Weights of a small transformer language model: rotary positions, 6657 steps.
Each number is 500 + 40 x the weight over its row's rms, rounded and kept within 0 to 999. Layers, rows and columns count from 0. Numbers have three digits each. The size before them is the row's rms in percent of the matrix's.

# layer 4 MLP gate, 1344x512, rms 0.122, rows 621-657, columns 256-383
099:534503481476507448464564551472532517526479417557565507497511470494518471473536424419545469538504466524470575545530491472476554460494557509475559455554513457454530530516460486439554448529561452459558518437504507507477523481527505490541503556553498443539501434496532515435460462510518541492530478440487516512511578563496435494578499530516508459418471425551495536570564454491506538554478
095:427594430437529514495476478523497511589502487588521479471503504546462526486456551448579418529489561492535535512516515461521547436451466470522468444488445501548532497557524490495436460593475548455494555583510555514505454511514509488456479512473533515504524458543511508420475526450468515510532418519524517501474463548515491519531499502512444467442465477527527494520527539487524462548457
102:518474492453514538506516492520496452390490505517490486462535520464511559496561511454514505516557447425435472541480487442467449451501481565496494519567563513450527443504498543512542479502533476464525452498560536468519490459503562587557491435573493480575513530622504534465499516524485499502525472437448507460456460524548445533506552482545441412470481494536486493532494515584416422539572
095:462503496517518527486482498515548536519436548537469489476528503520565493489531496522582421549511463453484500525513484475595508498522470515508537492450534538455542526545471448478490540506541494598519525467536521493434525492525517469516529498414448401481472513482513472478519579457480508600560549520471513519514516505586469465500490505577523543467520508501546542503493476507539525489516
101:501514474517555518560528506439504527517516463535496557498509522516575523518422471462533541496547564505476470457521488504467520525499520493524529529539501520493540546482490549471424518449436559435460539490475546503512550572500504493364538552487491489474551547399482463480522526484436500556501547511450503536480574443459472510522489562448477417447548505529467481504463503454514473482499
100:532553484444540506496462519466537475492468502534548507530523510499532524600507512512511498500492442436527488481450507546500564441576469528545602440456482454409485476470474481453512548504469530491512452549541428439514519610540529547513506530542513546508549550527483487506528486546464466526490465519519517479500501539529514502510538564512511459426464480501463527466488537588546524419513
102:558492482530455517469487501511578512532545581526491464495471456549469471439472476436461413509487479461504522499515511493535511539525492469531544571461493557579504548444518475536441484487501441489545483445448474451527520498563503468474447454581519581375512511457525499592551578516503520504452461566472530430575505504419479431528523505479500502534519519502438492535515543488452511510486
102:478549459497468506474484589481513538495578406482536453411471484506510477549529525573535505513524497460461504533549471471416501469530500540446465499472606558525475519464532529484523413417534500556443505472513517543469514527480509516544514508545491515477576517526481523418521521543538474560478517440481546541400499452554511443597528551542520433485510438506519549497527480491548458431444
094:471501487497544476515540562470441467434548486453491491487443508508513372495543470498474495486469530522444468543486497481550444523421446565448512418448506446526487496430448446441506456531414465436512455502520451443476503561576535494492565502514527511444561452519516379508522503550494569534456475563516428513502416512431510502447466392532532528469457475522466545521458477458464480522579
100:568480482512428555610548554524538474551502527529485550494559452500558483632420444514509530495497485462503504407620516526479449490541492501474479446483479512545440507455492537525463504494447471559549487498480453428545440565515498465466419526488514432550529492428515467397500549523521574502477483604518475493567510534531475462528481532518558527479441475523484495531435542528492527481497
107:534440506401530464479468539500527591445484535502505512515465478503493497540515465514584544615502529444478502496493470557517476439489505549488542440535545450591491499534537487504435528629519533509496564528538440518540439436477461505517517493463505486517497513472571529512552569448517496532538521456511573494497526500486515498439475510536553501560442512541491500438471558499489483473434
101:442500492486419468518466494527560531501551514422470506486425474534464446518507487504478544489506463512466507472435512500519502496505425533485567465525498517524444480476517450527516525458513520498515519521537543455467515502477511543536488480402455512505401498456472499559468462496433556541493470553437525543498493505527509509549561482477494493519549542557580499552533499537486446510507
091:493488505556550464527482494495520471441484553480490517493472518547531625510455518538506433572512523566566540562499473523522498545546464442485518439495475471481539479517504497448464468536472552465432562533448458499504535430443479453488446471497464469460526433484475490504498503484461498531470540463495558529505472519430499553536452505520474490492481548528438563531434541447542541530435
105:548554489518599519460448539460493505528502571425492497533526491489439583496485450547530516585489526491501554490479435425447530441529432528503569470462502460498455484492443527441495499475503444542541568474543497505468511476496536524551513487537485519480448574560502502541573490490497478521485574459502481484490499490453466485542517504498438516521521415501453547513513455516515539519520
096:558435553512450560450487524521450585492402516479432522554561471514485576510469627492443522521520506397494493455458608542469490459439549546504476482567560486522472563494480556520517462593467468537532528521532495496508510492428504483467416425486549412486439532475479468531489509498522488545474484493507487450448495559557512423504556542519475570490539482510502413433549589467420547503519
095:526475455518469488553519489448477482468471508482453484477533512582468549442569478512533500563537484498496482527484432519491503555443495520506520502495465483553516502507473510532545455515463517467456507474545499501470532448460534466460517480500480480506470504494492586543506503469467496553477538526530476536542488494499492505479555469517393544493506462484460455489571566528478538546387
095:462486487515505467596564506529529539547522604427454481496489483478558553472546501437586498512431568470525485563503520523482507489473487492537526519484505437477534505490494563538538465537424520464497523454480466446498503537466532486482485473606516391523515467474537503470453557440515431535508474527430519404508439521498541482430522413553486513508475518525494553532504515535470463408459
098:520515487481529541493446508592522536500503538493452527516525443485494500488467541503483418454571487471501512532522479541494539488564489427544514508530537555521514449565522444491540446468470541484491460519444531476438478482461534453576482526504499523452510544545464530471574566544493505495566534418520444462476483560525413492560554517545527529476421473493484557517391454514545484451494
103:485436484509545480561562489470503564538508532498453554556493468526480567479483502425522445504435432520490508500510547500469471497460479482448432518550560567515555509432488515471463522520527502479553515455548514509461520559493510556544497445507558550471495539556476417510523473510414501523453497517563448485561500436494569537475594489507534502453548521514498457557479495454497421421493
101:500512512526566475534481477491496518537494484496494466526434556464508545476593430570494457461477506623525512522451601514551405491449524592520475476501474533446523438423509568561541472452508496514538445477521475549595543499443519491478535449496547597494485482480510487535472469494470519442464451498518497508464505554454417535463562520476476471477518514467452471492530487502545467508572
095:513479459528539486471529497531522498524495505506508489484493440491502533482534471486449532600529574470488558535493553516509501579525573529484493544492508469509560550455414502514451523529520480518510390556543475507466447472469503496525525453459468546513484466585522519511477536539551510526473516557507528539434470488501442510490462513502588477463491454533499476443488519515431515493554
101:547421570545486463473454528497393526545455517554477554418526499435510519499552587460572494551485478510498549514520518519503489498557545484504515502481509623515504497443516491485476499486573498527459450498482505506505575509473482504470449418549469453447532496508499589452526524592507466544475503529484480474459512428530510522556549553587444483509459481507407494403507489531485478468531
101:505493471461459488487481527583516556507551529449517496457568542481516461480492391445590515497497451492550504527421488489482489504483411510542567448468485485504488528465416527432478516448432496525522433457504507496560522505502483432511508504485548567511556447450566428533485521515488452485455465478534500483532441535476561495519491474489571506435499499504528537447483451453451535486460
099:510543517501484532486469529511539497496529590559489557495541466505476466493484490562507505539485510530554508487451562569467366498444543527441456508542494536582530468468506484521509486497446470443590512514501476473448427499536510530513542546520453537518504539470557543461448491518485536599550533415415557477501545533480503550466495510487481513494509437461492460515545447544553448536543
100:604492496457490580568465548493487451479460473456479556479529577510592479533422559525514546583494506389476511518480488471481483480466574465498473542479531498483424555473468489504555500521554414464456491503502498494572435468522528467466443483546478493594459543475526490478546591473452461483450441553521512531540570495558517476499519545536535482478514472567483569412513468486555434500540
101:496542476519550485470538543477487589449456547448474530523464489567489517497532462546501496537492489487455468517385467462530524527530508471528532451494553490474538531514502548420493440490432478433516450514468485475478464433562486455445462510506508495465421473508476475549487580503533517513507488477565440520521460519515480548540489414529538582534560576519475480415484504527515461487505
094:523478483507466503484468401491570401487477508465481529568448549533430501542463532554491541421544449535562529515427542486504528471579549600485457461485534519538597484513404536429514477484495475525491482504537558552518533498502530491524445521490469518471482477522453565495533450487467509426550517509491468539534539521521416513569457476519462533473523435572537435523494521458453538494541
104:550519442457460501443542540470509490558503502556467473487447558557482562539456479484463522518514441501538521491532584481478487499512431474565511457568483512522473486531499476505494490520449407494473498522422531537565534495448582475445504430504408573507526429538522538503552422490626474495520493550514447448510562508507493532497504468561474453466502530480556469539566504412495497433563
103:463455480555562486435527531502499468476502514443513503502445433466492503555502555571532433542603504441437464479509531508493485544451522491484584520497511565519471481547521546455449490505457492398432463567546456438481467497596504455451522513450482539502518515419508555450513521531467469481462468401476473506480512530513474514528443525499535498517517510459558542443538503545523497513499
090:560439531507452525446500562446487474514532442494504457512487497458532526568486451462451416521438530460464573495429429512541487448458458500538493483519547511511511524541497429551496421468497486491483422492505448494463555500515543458505444497511541613561493606497619529547565515517488503494438459450505408503460496478446539463461461458575497473529503485518508523583512539510477494497444
101:482553508506443416496518557520485446472512459435509547442521560463533446474469528514492525522492468551509468454465543577485442501545506504473485482500469503477590440466504440481519443501472579433526421538498512551495487456541499446487528510494505515404475550519547470521580524481548509522543473487475417488459479505523453566590518411466505557516547495552470457528509493478449455455602
103:448542456532440459433458505501466487570449549523504457478484492508540476468462532512498503524441530525479513567434524509532537553530542585543436446472508563483463516500412496451453524542429516438528499433485525560483556447575563537511544564460477534501520520518517525439471520479487516531497532437520500475466470502546503494453513494498450481439529530453559582447554519412540459534468
105:562534457536550471439568472512472530471456542504537438493450600570499516437536499530461431523501448488501482448501509404489448489462487515527538491443526370506450419427467556500522499497447443495550545428529542502525559533519529588498480465498522486519520533571522491528458512571522559479526494533482479456426453429477537543436433510545525469491513432562502521492530437500528502494480
099:531497481517510489561513451478441491534499526507506479495511537433464533512473427458498483536552511598479541458503477466476580514501544581479525496469404554545435462466498516502508502488515555498499523496445534476553456499493487480540500520582526522471524490465481460593437492539463496451501507519488552507508572525511558531460463488446507454460561441515472519508531554479587485554476
100:567501510492468494436574496500468600526461485583444475474519462399502517551445460472479507476399470457542504522481462531476477489454487456511495522525505551486465501466506478482515473534536561480456498461502504549482514556485500518537457546474503469535542499563526506563453582470515496467469505455510499542511516450537471513548476519503464450500487569584571514485488488519509382445517
102:517514476515496505475486460468482446571518481535483571475448505558502591471479571447512484500506514465560485506511633515516500536475608411492518528520498450487543471568570475488461540458497502506550514541504509480513486535500469511585538548480471506467449479506441492509482500547507469534615498547556534503530492518523501563542454453504531477492458550506573476521466503579483519462464
096:478530510585454534481548511460508513478517488519549527510481475471519504518526548581537481534506604435515505478480463472480514465537489525545492483467501530545456474559527472550496457470434472483501447465499489472542561504563524516533500572530521437508453431496499495488527487548487478491483516490473532503466529499453541510537494473534537497503422484585517569542427509562501550448501
# layer 4 MLP up, 1344x512, rms 0.128, rows 621-656, columns 256-383
097:511549413485528478516528531584542428653496502426493542484477471549480497505553476505594470497507462504520511456517562493507504464462560465542485580535540538470431497556467557476490576523516454459483563582415492422483535539430453552487447550481602499497431513496536491505488455488532522485548442474489494537618554517456495473555501484502474465479442527526515470566514466507443476536474
098:532481476469526520470521524503454497527516518468457520533606503499414573474496510499429565523529495505626518537513569492496561602475475526521392535539475579465453502429518504478481490523626476420421544482506451450458540457494556508563438500457538525516460458484504525490525442475510450509556527443505541474496488569458430505480508475525494474472495449497504581473504505469529552568502
106:576548495483550548521604483469460444482501515491516522417523467479505459532475586503485514547521518529507486436463520518455517513497458488493490549487464498508480437496479500423511510531453493541531551484483450484453516506516512496443536535508483492455516532490452603481480565414524530553486458496501497542550500522432481465489431471475525492462485556449593521567498470451471449563445
095:500487493460518523501544460515476512471529504418554523529469451482500435473501486499473490492548509534460514463534508562508464504568504482499487518510474441494533496497552489518492456545487513450519445515474455429551450500532508560573497476434541525497516499527515486551553455442587515465548507464521441568529504488458512464426432487471450454477475483458458449523497530429561499498516
099:522492527523454516552513516522498520524552503530457592428531486477521482464506507477459522482467512507521534553488500477545491512469539527498518534476585478453477481547553574470446508491565544513522505446502565450495451547525562431498568523516548492533572561482497458485484504486510477420477518490524432500436565510551476479550525552490457516456533427517547463530449534477447470595465
100:486493569492542505560560544569484485508509509400473477515598504524427516537493462476511505498472505520485479444491471457494486482513488525528536495553450489479536500568507415515497501583509536472560543524460534535477477558507423504471524470529456511555501511553517493506467529524482499521429535492494501508448472527523514528439518493551479541461512462489543445598496499487508457471509
096:458501440487459510489550488482452505543432470511491446547501532518481400452553490499536494527557510461488494449423469533555442470499472538447518490468472514560475444475556471426488533496460532490447547517543498504555505437559495514527533570489443454507461440408494452476498538441554433452479494592467570462509463545497508492551498483517542449509487478540514501539544516476463448533505
100:517447460510506478488490514582537469523505528565569523459507471562535496471461524464454558449514521490462568495447492489520580449502481538538514512442562473549496431515442488595480490468540505456523560461440540488593495465540506439511536461467451548466454535473451450485432580517504545566519515515506449498529543505486494534482457478491537462563528491508474466541492521588599523566467
089:497529474461522492435467484449524518572509533547600462491522521441463538459545498517575467509484469525533533539482518480520509375499474547428477519491499486435499483532480561507485410545495535474565522496471414518554489502487504471461492509523511458489525523608565457484519505490510539508532469502456483522470481495513487550474485434509428554514541532452503454455471488519459476469462
102:501553613464483494474510479530505529538543461501472476529551511454486521489487419499514538522458488454488537561576541532528402492522585459481538534537556455492544545475504456444490525523488577534482488457508429440522464537501457512477467529547500461542529480438504552479523482478377540496511473484512488504460479466573552508489538515526493453527474552497500551461534482461567495510526
103:545509464543494412491448466470528525425487576459548516565489484418536470414545441481490488463387493516493464539522474426564595505463430555483424558433476492516495568450484515469561490556518485529516497451537503457559523503488530534458466499542532498500487511513485602456463476477478559385457501536540533510433469522471536458488480532502537511500484485567420446520491556525517525482489
098:483433522502457562525525555475461522402479491522520515465485455520500481464499484378538484507507489460492468452456477512472454487549538429509597531514564512480453558479551479549465522499507513458501471497516469517501483489504518515482447511481473519463417467499453546513418505514546458579465493525444589501482531518576448459537456499458468521447537531491520504537404512552504455440483
095:454549498556552501481479494530568526537532473568448575482533516388434554477499498448532489525403540561455473548579469528485553532480523505503493531535541462496514500498475464492518505509518527493488526484500474584517538572533479523507460495455502507518448568545555436502475443464595506428447515501448529520468455493529518530535549487548558588476438496563498577546572503508465474484592
103:509518463521563530520514500472481486516520461444557492509484510466507501510506469542533459453404554463497431493429534498465563472467476526516558481509510455561476508487495545420543514522502428465558526520508473538534394444419442493489498451456464581509430490505517554559481552464466499511442491450461484499499483476435395483442530498444525510501547561515508516436537523556432507500489
107:474567488443463516473514481507456514489520492519548469513416517489473516496525558454526487517487511478447493548521433513528467437508543430511475550509494468428525517531458593531522469475455455405453586493495457499417556456524476479442536501467537564501577492487424476499515581507559518488479562482512504395502505510479539454575472491474601478435484508589524565442486518432564526475495
098:462530557517491493478433493555507543525473519488492518417549459455478495538422494433500493534500429550512521488489476484562430491566442509488504528513422527505475561456555463486475482494525513540504457463452495506474475595487486455521446483579477516513588470461470511482530502451473469481517456436449442487478454519475528496501532477488515461525459545541465505520485488539478500587512
093:574462474508480535533518478552555456424537537454513487457556503522456527547506557572440433431483570498483501462472495523576517492621458478549516483521526485494495524523466461559462528409552496476485497529510541567419486493551558500502481519484522513557406588575479488506502525449486519449530600542474435537572556540514506505525564501441526512473551510484534498495475529474556466483487
102:457458525520480488500440582408520527573458496546543517541515567455473488477496528507477534487480506481540544576520561546500554518565468557522551523534557527472529597524528496445540516521520481514477505509488480485490508480506502529489515459426479491493473494511473466507535467498526488506471437530530543454518535496542529549464481454505465507574532510468519465515498514480520536481505
104:448462480523505546535470535489469512442561481498453521530619444500510424462421427464517545499552482473427553476463489576552477489437523558534504516483469552494506538567537479460603523561497441562531521489523537467496507410526505514548477528528537521527544500548504558501458540460526560506506533461519455506492538526535483495520532491504448471484382453432497593470526487548559559552499
103:501536474529488447460503548503469454568547487486485456459551443458499457511422528497586527479538494463486466553549534479467518602481524555417479432470515524446564529510510508578588509518513580493514529552493547447562513539580489432437519462514514492520478468480521489468489449552473486524541551548495504477515470490508575555511533537528589501542503455493481505571498478551499442514551
097:479521530407530458472514469502540531537581472588587533513495498529548494489486518511488515452509462479537484443466612511496540515495555488485455401488486546515494523508524580493475565562467512591593543495534523547517452489543447563430539492547536576486459461454479494528497450485542510466512542526486478422446509374427592483517457486511526543539495536464435469542467529496537470523439
107:497452484589466490450549507523510465502481549518559502402477535488455475515482478420541527500509535406488470508519571403535558520448551531496509444474440452542520506507456534460525546502556482545510515552488490501522540495504409520467522477474491526531448544548438460524571523518500532511462457490480494482543551507542526456491497528477446530446468490487448485460545517411483539518437
101:493507489494449449516500522521596479529487459568459488470498504566460509492534549548468438524527442479448512546499505489477449478502512467600599503569548533428475479533523523580530525516473494505582555504460501576504468540508461418496511477593498454439443396510470499501551528517574447556548518493481502508420555555438512507470496451489557486478479395540513501536483477522576479489438
096:534516534563456506490547520472496499519508459442513483526519506456562518486453531495512512531518413529577519504458515526472535481538517547494542518506491557476507535452506484523393465600528512470431472504487450492435514586537476501426541494486511509557602503504481496545494427471522430476544509504603514513527458472531519444541530514533518508493453513514425482536493460485411453518521
097:480544487504484406580537413578499552511499514519532544558471493501506498530579508520505513483484538572493494501538539433507608496482521481470459522525489471498549491487557590486468581489478542500461484505446511475526445428392521550518445512471447445516449497441500557521410491508514529463516450544518454479490520506473433482532540480511520382473494528502468510517448441509463499471525
101:446471526453481509545522451479451501538461499533445514502464444517518526545507515479445461462491523499530473511481514518508483476474483510489532490478464563535487562485516522520403534490492506512416508490511419574489483529500517512457546380571438480528480549448429491520496490451511483560483491434529490465595496523479506483550559473523512547464559431537525506543447458560565531491524
094:509508467456520450472525536414488523521567543488494483454552424444480452449478530423509525535586503387495443500494497528527564486506562503513511537503478498449462508490495538442453433602523525484513553498474453549563478469512500509481508530521463467530519493447456422508542449474551470518502521457540543459501473545550491543505521534464489471522410538508491481483496527419475495464521
111:526552476549494468496488532479461503482541425446517507479467492536444506543491523527532477441480486442496498601531515526517452525492493455507565503500454516501523437523507505433464508406564494495413498509463419457496509557514418563489351457472594522530507487502492545490529496466488478549495496493497459525508451481460491504496539551522487430443466530548486461485466484484524527492395
110:460438527451494479491481605470483488515477426494502487524470476449509526540544502525497518507537569530530501603453501462535476450479457582491494516528457574455556531487455514534420524411444483534514518491522413534523490541441525486547561438480553455533519522532472479476479480503519493480539457538471520503605553456514549497587499443499550466485510482499472512497441556523460499448475
094:497504498471535525514463486496532570492499439504522527463480545449435504485474551500520544495541555477472493488552484536467372558548509518524513465455512391537434529512468552475556450506493519499567511481525527503490596502537486430561551582512520513452496450441524504490530486477517554529486502506537505533474429482487501455513499500448571485473529453549517526521493473544529500534571
099:485553478526527398498495511507499458522457454481457472481455477510544523533488518490512530542500506434493532474438469482531476490470512515509464456532391518510468538427474466458587460486442477484522464466535497488487561473488535527480494480500463584504507534510475514552469469453511590505501513538508457511475438468443493499469507476556539533534522561476453582471528532465501539541501
104:533542539485480479487468457489473526541544568537516478546539516505504524577550528449477466507518519431465473492424481503500493462526511498530471522443484462544528514491546554481449463436512484468518492564552516507495568450476494484485495445447526428486523489496556458465534466558535534485545501521522486474515526540504522408498548533552487510503458469476488509492511485565355458467468
099:501549466508486466478439543551538514434477510567552516470527456493489486432516566471515530590485492472471498491514499493479499491516447445505557527487524493502540496557542501461485493431450520518457486507502466450505530469521494512495504544490501515507499474522433479588462542498473521509575468437446534513468496521482536482544490593517463423480532483499422534508513526463566540548544
093:525499543517513572495589484486533478464548533556492543461537522450423422571504541445582521488532487578494427570482486444468496519496436501485547517457477533562503506559488545584480531485456485520549507472515511442505514603569517574541457460497509466589477471429555537488526465482376510522499521494490511502486479465516539483525535491519530550500470471570561529526545571475496459548555
107:493513505532517550462454510539490492493443479499552535489492568559483491448534555435489443477489544523571498539510522504526469601497474477496500497515524466493539525490559505586415567537459504555497486431551552455469487484436473507523485493441524496459527513579445504515449468493482510516546514537510497500485487454508483485408559517472532536504523472510514506564535516491490509520459
101:508465512494514467566555512455435454478501469550435505542527525526526532597449502611554417430510475470479545558503515494492563469520527528473512526456461509465446557536459487471540387528556469507455491452504559466464452474435534466504503489496496474493511503451484487564524458459470513462417449510530533468486444543524484468467526514470479462516583514552546476495497496450511463492474
# layer 4 MLP down (transposed), 1344x512, rms 0.0514, rows 621-656, columns 256-383
099:598583520485541492477493464567466521569501530520478556553547444516540478452513502505452517495513511479394550449507508480524498482518538500492519523544514503530496461546414455512477506463437523515486571502467453438513468560518476504472571460518542411558489549491582465463519539509474519488471467540473472501504547568451490587565499476555541517558457480470438484511471493512524535468509
098:443564584500524477523456416430476454485535488455494466412483501499567536489444519465448509450526573461537448510438554490474571525426565508475503504502486552508540600516460475480483466448521499406418480475476462443537483545495525554480505494498519493490484483405556456550460488516568573453557536424465501451465485505513468604463478563467543468481542524475489492526442517464497464500528
101:532499548501546514515530417455499527562558532425459475495462541485570508583481484527619543527517525546483455513487505415437517421485499492490506569540532541456441420500466540490514502530493542413443497514553496452516482482461542562530447541539500441490462512463537474552518524520448496499567513487482534463454617447560608506538515498460423503475452463505495475555505408580451545471551
100:527542472542491517509519510454471567453501503478431560459433495477546554472519467476627520527496487444522541590497457521497481459491565475492499539521458531438429476532457505530466462466575547494517515492514533498489524511500486528473519487467566489468572499529434533546542492515476473508526504510513506582503504536490474513533511503452489541572506463572564561513396517502488503461479
100:526531558397498490478447501494515487519486532470435489442492395534522527511503441488540463600534496510542460425487552458535458538485552465520443570461569495488481490476461477489498492509491591474364503459467567453527464533472502485493496520460507480537534448506515485492534443524485406455475535412562517482390466522428530481487550465428520574466528476473533529492474484567472545517464
104:548399466545472566463557580432466536471502541501528509544504505523483603499423530492546488555480485525426468461454444496531547508525494488531532462536471443559492551499469461494505551437508517508536505455478487553465518528510501449490491484461474564490477506495601569478488533509516505541479516491530466445593535529440494426537469490479444464470524521518514524550479532554505570498511
099:482506443555536495505441528429523545525532589508501450492500586521521467562517484476462482495509549433472479501426556510533540476517530483494459483474540443512494457486493518485474514482533452565479516492567461579519481455445438557371491489549500503460524501512472507503460456471474546469453585617512529541571490480452571489492508545504522489472497506535446473541521449507520555531472
100:442482455516476501490458461443488459475464564540489554556525556512449550461508517528443453496536476542542538531449548501504458511496518578511530511490432465571464492509492545503522473538497474506531401523384542498449471472516476541553473410493458482532419469451491571528512564490460468489487546485472475448498503480467512541476488496497458506478463522468469409469475517539523481552532
094:455453527457480510512535483493506522488452537534491523516503563416437539437507463517415533513498510523582477439528429542534447469516475470422508486488454489558498457541508482507468501503483547482527460527514472442501489422459510506515483541484495501466569507549485555535463496557596572539527451524475443499578497484474462425479499500459432480486485518529531425462510508526542580492445
101:524507521512554498537516492497543457535543433467512513470520486505568527513520474484498497591542516482482537479504491485483558502553476552516467554465454604516521486441440518426456561438503509517537499504506523491490471497499480507530531571526563510543545524529513481511564514496502452494495458503435489444596471502550511449469482535532457434538512564515516550470506528461414440511490
105:491533512404500476433542421577547560445474574497527464500557418448461463579474536448445479504484486516538526487434486520511502534425553459478510471509479503499483493472527469483520459507514485527482446580458478479561464465433535377552433486430472537440457486473524537506479450469489514532503532517533506499539488559514524493506442519445519483481534518507453493489467504462496466508467
099:456446489566433571486500520595450525469495473556531568519488522521549525463551487481536498469453447524508474527507490473434508497500522489516497527468465450436502462517534532517476485439446561451476491520555445524574519539477535475529477476554504528503391436492458475547424502497466534545489452508499565476502511491497463380462495455489503462512588507580385523537460479494499458500566
094:500514541564518439507424509519508547514529498456522509452489429542455565496481509584538572458548495514476448448504527531470452519525507532515485493561498479494474505564484489462439528513512559464448542517512424465574503470523509526476575446535461523482525527460466598553451554552533516529467516524528518477491508483475558534481513503453503554533425539496474571482503385529493569455495
099:590542541471541480491454541456444500534552509446501462490485508575487517421533471463482487459494453514555528550489458398525545503520414541410493566484436418551508480580462473521477551510433503508493571496517528529527498560517531571552524435525472524452506575392474513515529475561483613466495473465578552463471496421531493475466439581501506593555444443484484474612505485487501513483512
102:476437449465485468483555546512568469539495521553484529588490571497584471487538529396478568451469539527480487480447429437476545522537523520459532412467507446481496442511552456499545524526544493528510537499526548485514549515484433454549462509464508529490573475544415530380514443459500514559465510495539535541466492513516506556507512490528468507559460511456470470517497555488478403509494
100:592474433504568506557492495494480525497500524483442474501498597528437460489560552537575514473535475497478490497482445415495538514501511496511466523514556492602525450514474536495604530550475542517521477453447512496521532478467473484454552469502480520463486514505517517433480549431515535583582506435475520558516496447454520535494453520584458468485482514597485500498463472454487511566528
096:480514464502498509586516528456505465471527533495496464516481507537512491455561505451508479454518516513568550452506427505420580485517404502541508570469516483554576471464502438476491546528601520467516535421442546489480484490463496460534490517535550483531490479483554502407492468506528508495528497558467533533522484546488504549494486464588500517492557517499612476412494502537524539411537
100:511471520485478480497603495532449464527546477535513524573511517483479584485513484484521463489573519539531536519538455458504498521456494485415498536388516504527517472458538467495502494450508485524562572493525544532551508476443503475507516524451462449584454470464556565525506492527509489504561524545497461493522542464455444476563554529500517499580453509533590484473438491494550559496533
102:464563507567530497481476503473488550504520539497498504484549412471451418516504461513555567426487456514442443422479478464514449512509501485479500523492522522626427491523505538480414446453483463543557514522476557479576515508600519446515534559493547559533498537509522544451503508498623483557485450450445445574577536549490570496468491556421480502498477532415440555487521545497465499516512
100:553567529474455562485459530533562527507554482448492535529477592489515491533486422488516556436537561604584417477559460471458443512515454488524448560491458582461576457460481527478483419506499519440498529512504508524550500430513506464605519452568471455523506480430389493507511481497512503546482509512505582479444487524487476514519533526468494508526449556427503493511519461559533568520427
094:450514488535467495610522523514496506517426587492446500492525515518373523528457554489491520531481555482521527442489519456488531463477488439478544512466515456514449444448439506612546408510478408486521542424409432480542455422509512519504533501452518483510479512573545516477472447507413490561561488524461491560510455531465486498424460465536491506493537445542431478477572476490474499515524
104:527484480445402497486487475503542448504499482462538476517398460468581473493532581467449515527461453480478473524492505555478458410567548529471474561555525466504455495500501500480452481504469556550557487481495512513557509446496517524449455466445559451466501486526500538609513477483477504517482552519556499533515478594481498550505553439422462521459534479513463444535502499513510469560463
101:450527500504508455442467551522510468557409567462490526457517455529437509516458432547459487448464488430492478465448497462514494477564500565548465483550518455513513557554482451580481451467470496468438498517512478516447442517478466526457482552453521533501506449498502504457427505492490437570496485466494477539612581472485529488455515530507567501504417473537463475526554496482466452538497
095:541466471514485479553561460490440429498496493407433461488514485509477540492575447465468534526546527467538430478505519532462472503513534507526535527454539451553502454532449560439495434486453482454490501507489396462528486445489490450493485530496516518475534510454516474500499504526557492474474459521535492546437499462517492546519488496528478501518535501522581550568491608525460564508475
099:516473487508539512536509425557521553506532518513454461511507519475502463452503598550536453497526485485518534490513543563502525484572558519519524430539531534469552476506484530459473475515547525478531544558422457524466500517506568457521452482481558549467477432475490529530446473560475527436507545595527498442396437494549431470541480494472508485522542558499537497523473385529450579509495
097:559481527548443426535481534534568537466511414500429540472414518461509516451434536427461507504416446528494461563582483447579528483488496519430423565513513480463468499471575517510461519536592468541519468543503485448542499474504587538508535538518442547520522518545523471451531483466456508524502512461483571465473477524575519487566535530524448440472472450527490506536478506498502543497496
093:486471483493506472463443547501485534504499507523500437446473519508439524526477478481484500485495527486518503466500522570510614486472528536453549528532459513454471502520464516541465465536529431479504505488555532533489423531515480491496461493558507474483536598502531502531499580490533503445490432485598494482483576526525447490450530518577545553455531485512522471447529488542463501480459
108:446563489506509539490556482521492529537495498515474560486438553526521445477478526507576473471513481463494476520499523434494487415484496498488474510502528466488460486547389493531518435522525484472494518529521538527503539475495462462524540462524525522538461475478505490483472450403471502512546533478462578454447400534520536467457510454531530550539525546466589454496468418474518558471561
101:581466477530451491466443530544489546504449459583541502471482618474509565526469444467534479520443524460528530523452536521388539491520451454507488490454560508559498577618509442456493546521525473509454399521504466563456541466560430492533574521543496519472465515505478507578537494567484505481528484532503541545490485544479479491490455478520547517583511503543488535492546457520571582544507
095:542540519575490508521448467504460516504546587419488510427511521508478460502570533466517504499513438555472532531480439561532494473476457444466481419531448514567487478445506498492450520496489503465487488481515434518585517460528504501459514497506542459448555440634508457470508496493490489528472582448515461475529521469441474523531476567498480507447416500514474460493462498464502601412500
101:548556463482556471589468536580461459511423459486455459553505562546482472539427507489452568526492542499515502503438495548538491505477491552471581382497501564406546471521481508511483529512489567542481512437484471507472490420537458488500536519487436446516549447535563472429516466494474550508496514417489439553508523524510441518472453462497523518505494516550449509544552586476529484530519
105:475435472484446569592572475443459514448515456472509524474474465477500461498464518434573560550464446470442515504491526494492410458459446516497445571511464462470400490438453543522477431533465500501474432513422393505526496433536517453513579475448564459432507526594549547543528549561541489522488527515493507467510472511533457512562437539503489503524473506471472587547518486509526470474543
099:472514582528515499515582445556455542517518492515541528530500522516508568535518512528505503458505486541543548485536505439527551483514511477492492548409498577495489489529548451499484506541497565492467508491520525552500505474509508571503448479511420484511396540475499499511507496514433502520452523516510492482457498500501465490572518482511516464428500497490514558483499507495514494422504
098:539512447498467503533472494563528479494473533463499553537517425453489526500531431453529436449552527510491472568465477557539573518518590593538546538505482516466486510498573417530542533458493459469511527506451520488488443511440487458562499533535489454519538546476477462473523448484496518515443463534491598521455502496491453506500458479493433524494477429512518439512481594471513480444466
107:481468476526496456527492526484473487526528535553500573465475466485441569524424466443471455487523492515464517539461517536534545510525401475518429480481555519538501494547537487546486437475494499531518510548489467527441459524404514591482514482454553507505551497412470523517526510491520475471515482462499628509477504452476417529589498519504423529504513511488470507440540518538466507436439
100:434477592501478446492447508460535439485564492524493442518519473509533421490483549479491509509568550546459487516499499478505520534465470526413543452512471560577514459571435424473478560477528498525463441526476447536468564498473526473531509473487433568479498465535481501466498427531514485530519569485428460460514493502508535472534453482549538573462582473444591522508494416533537495474542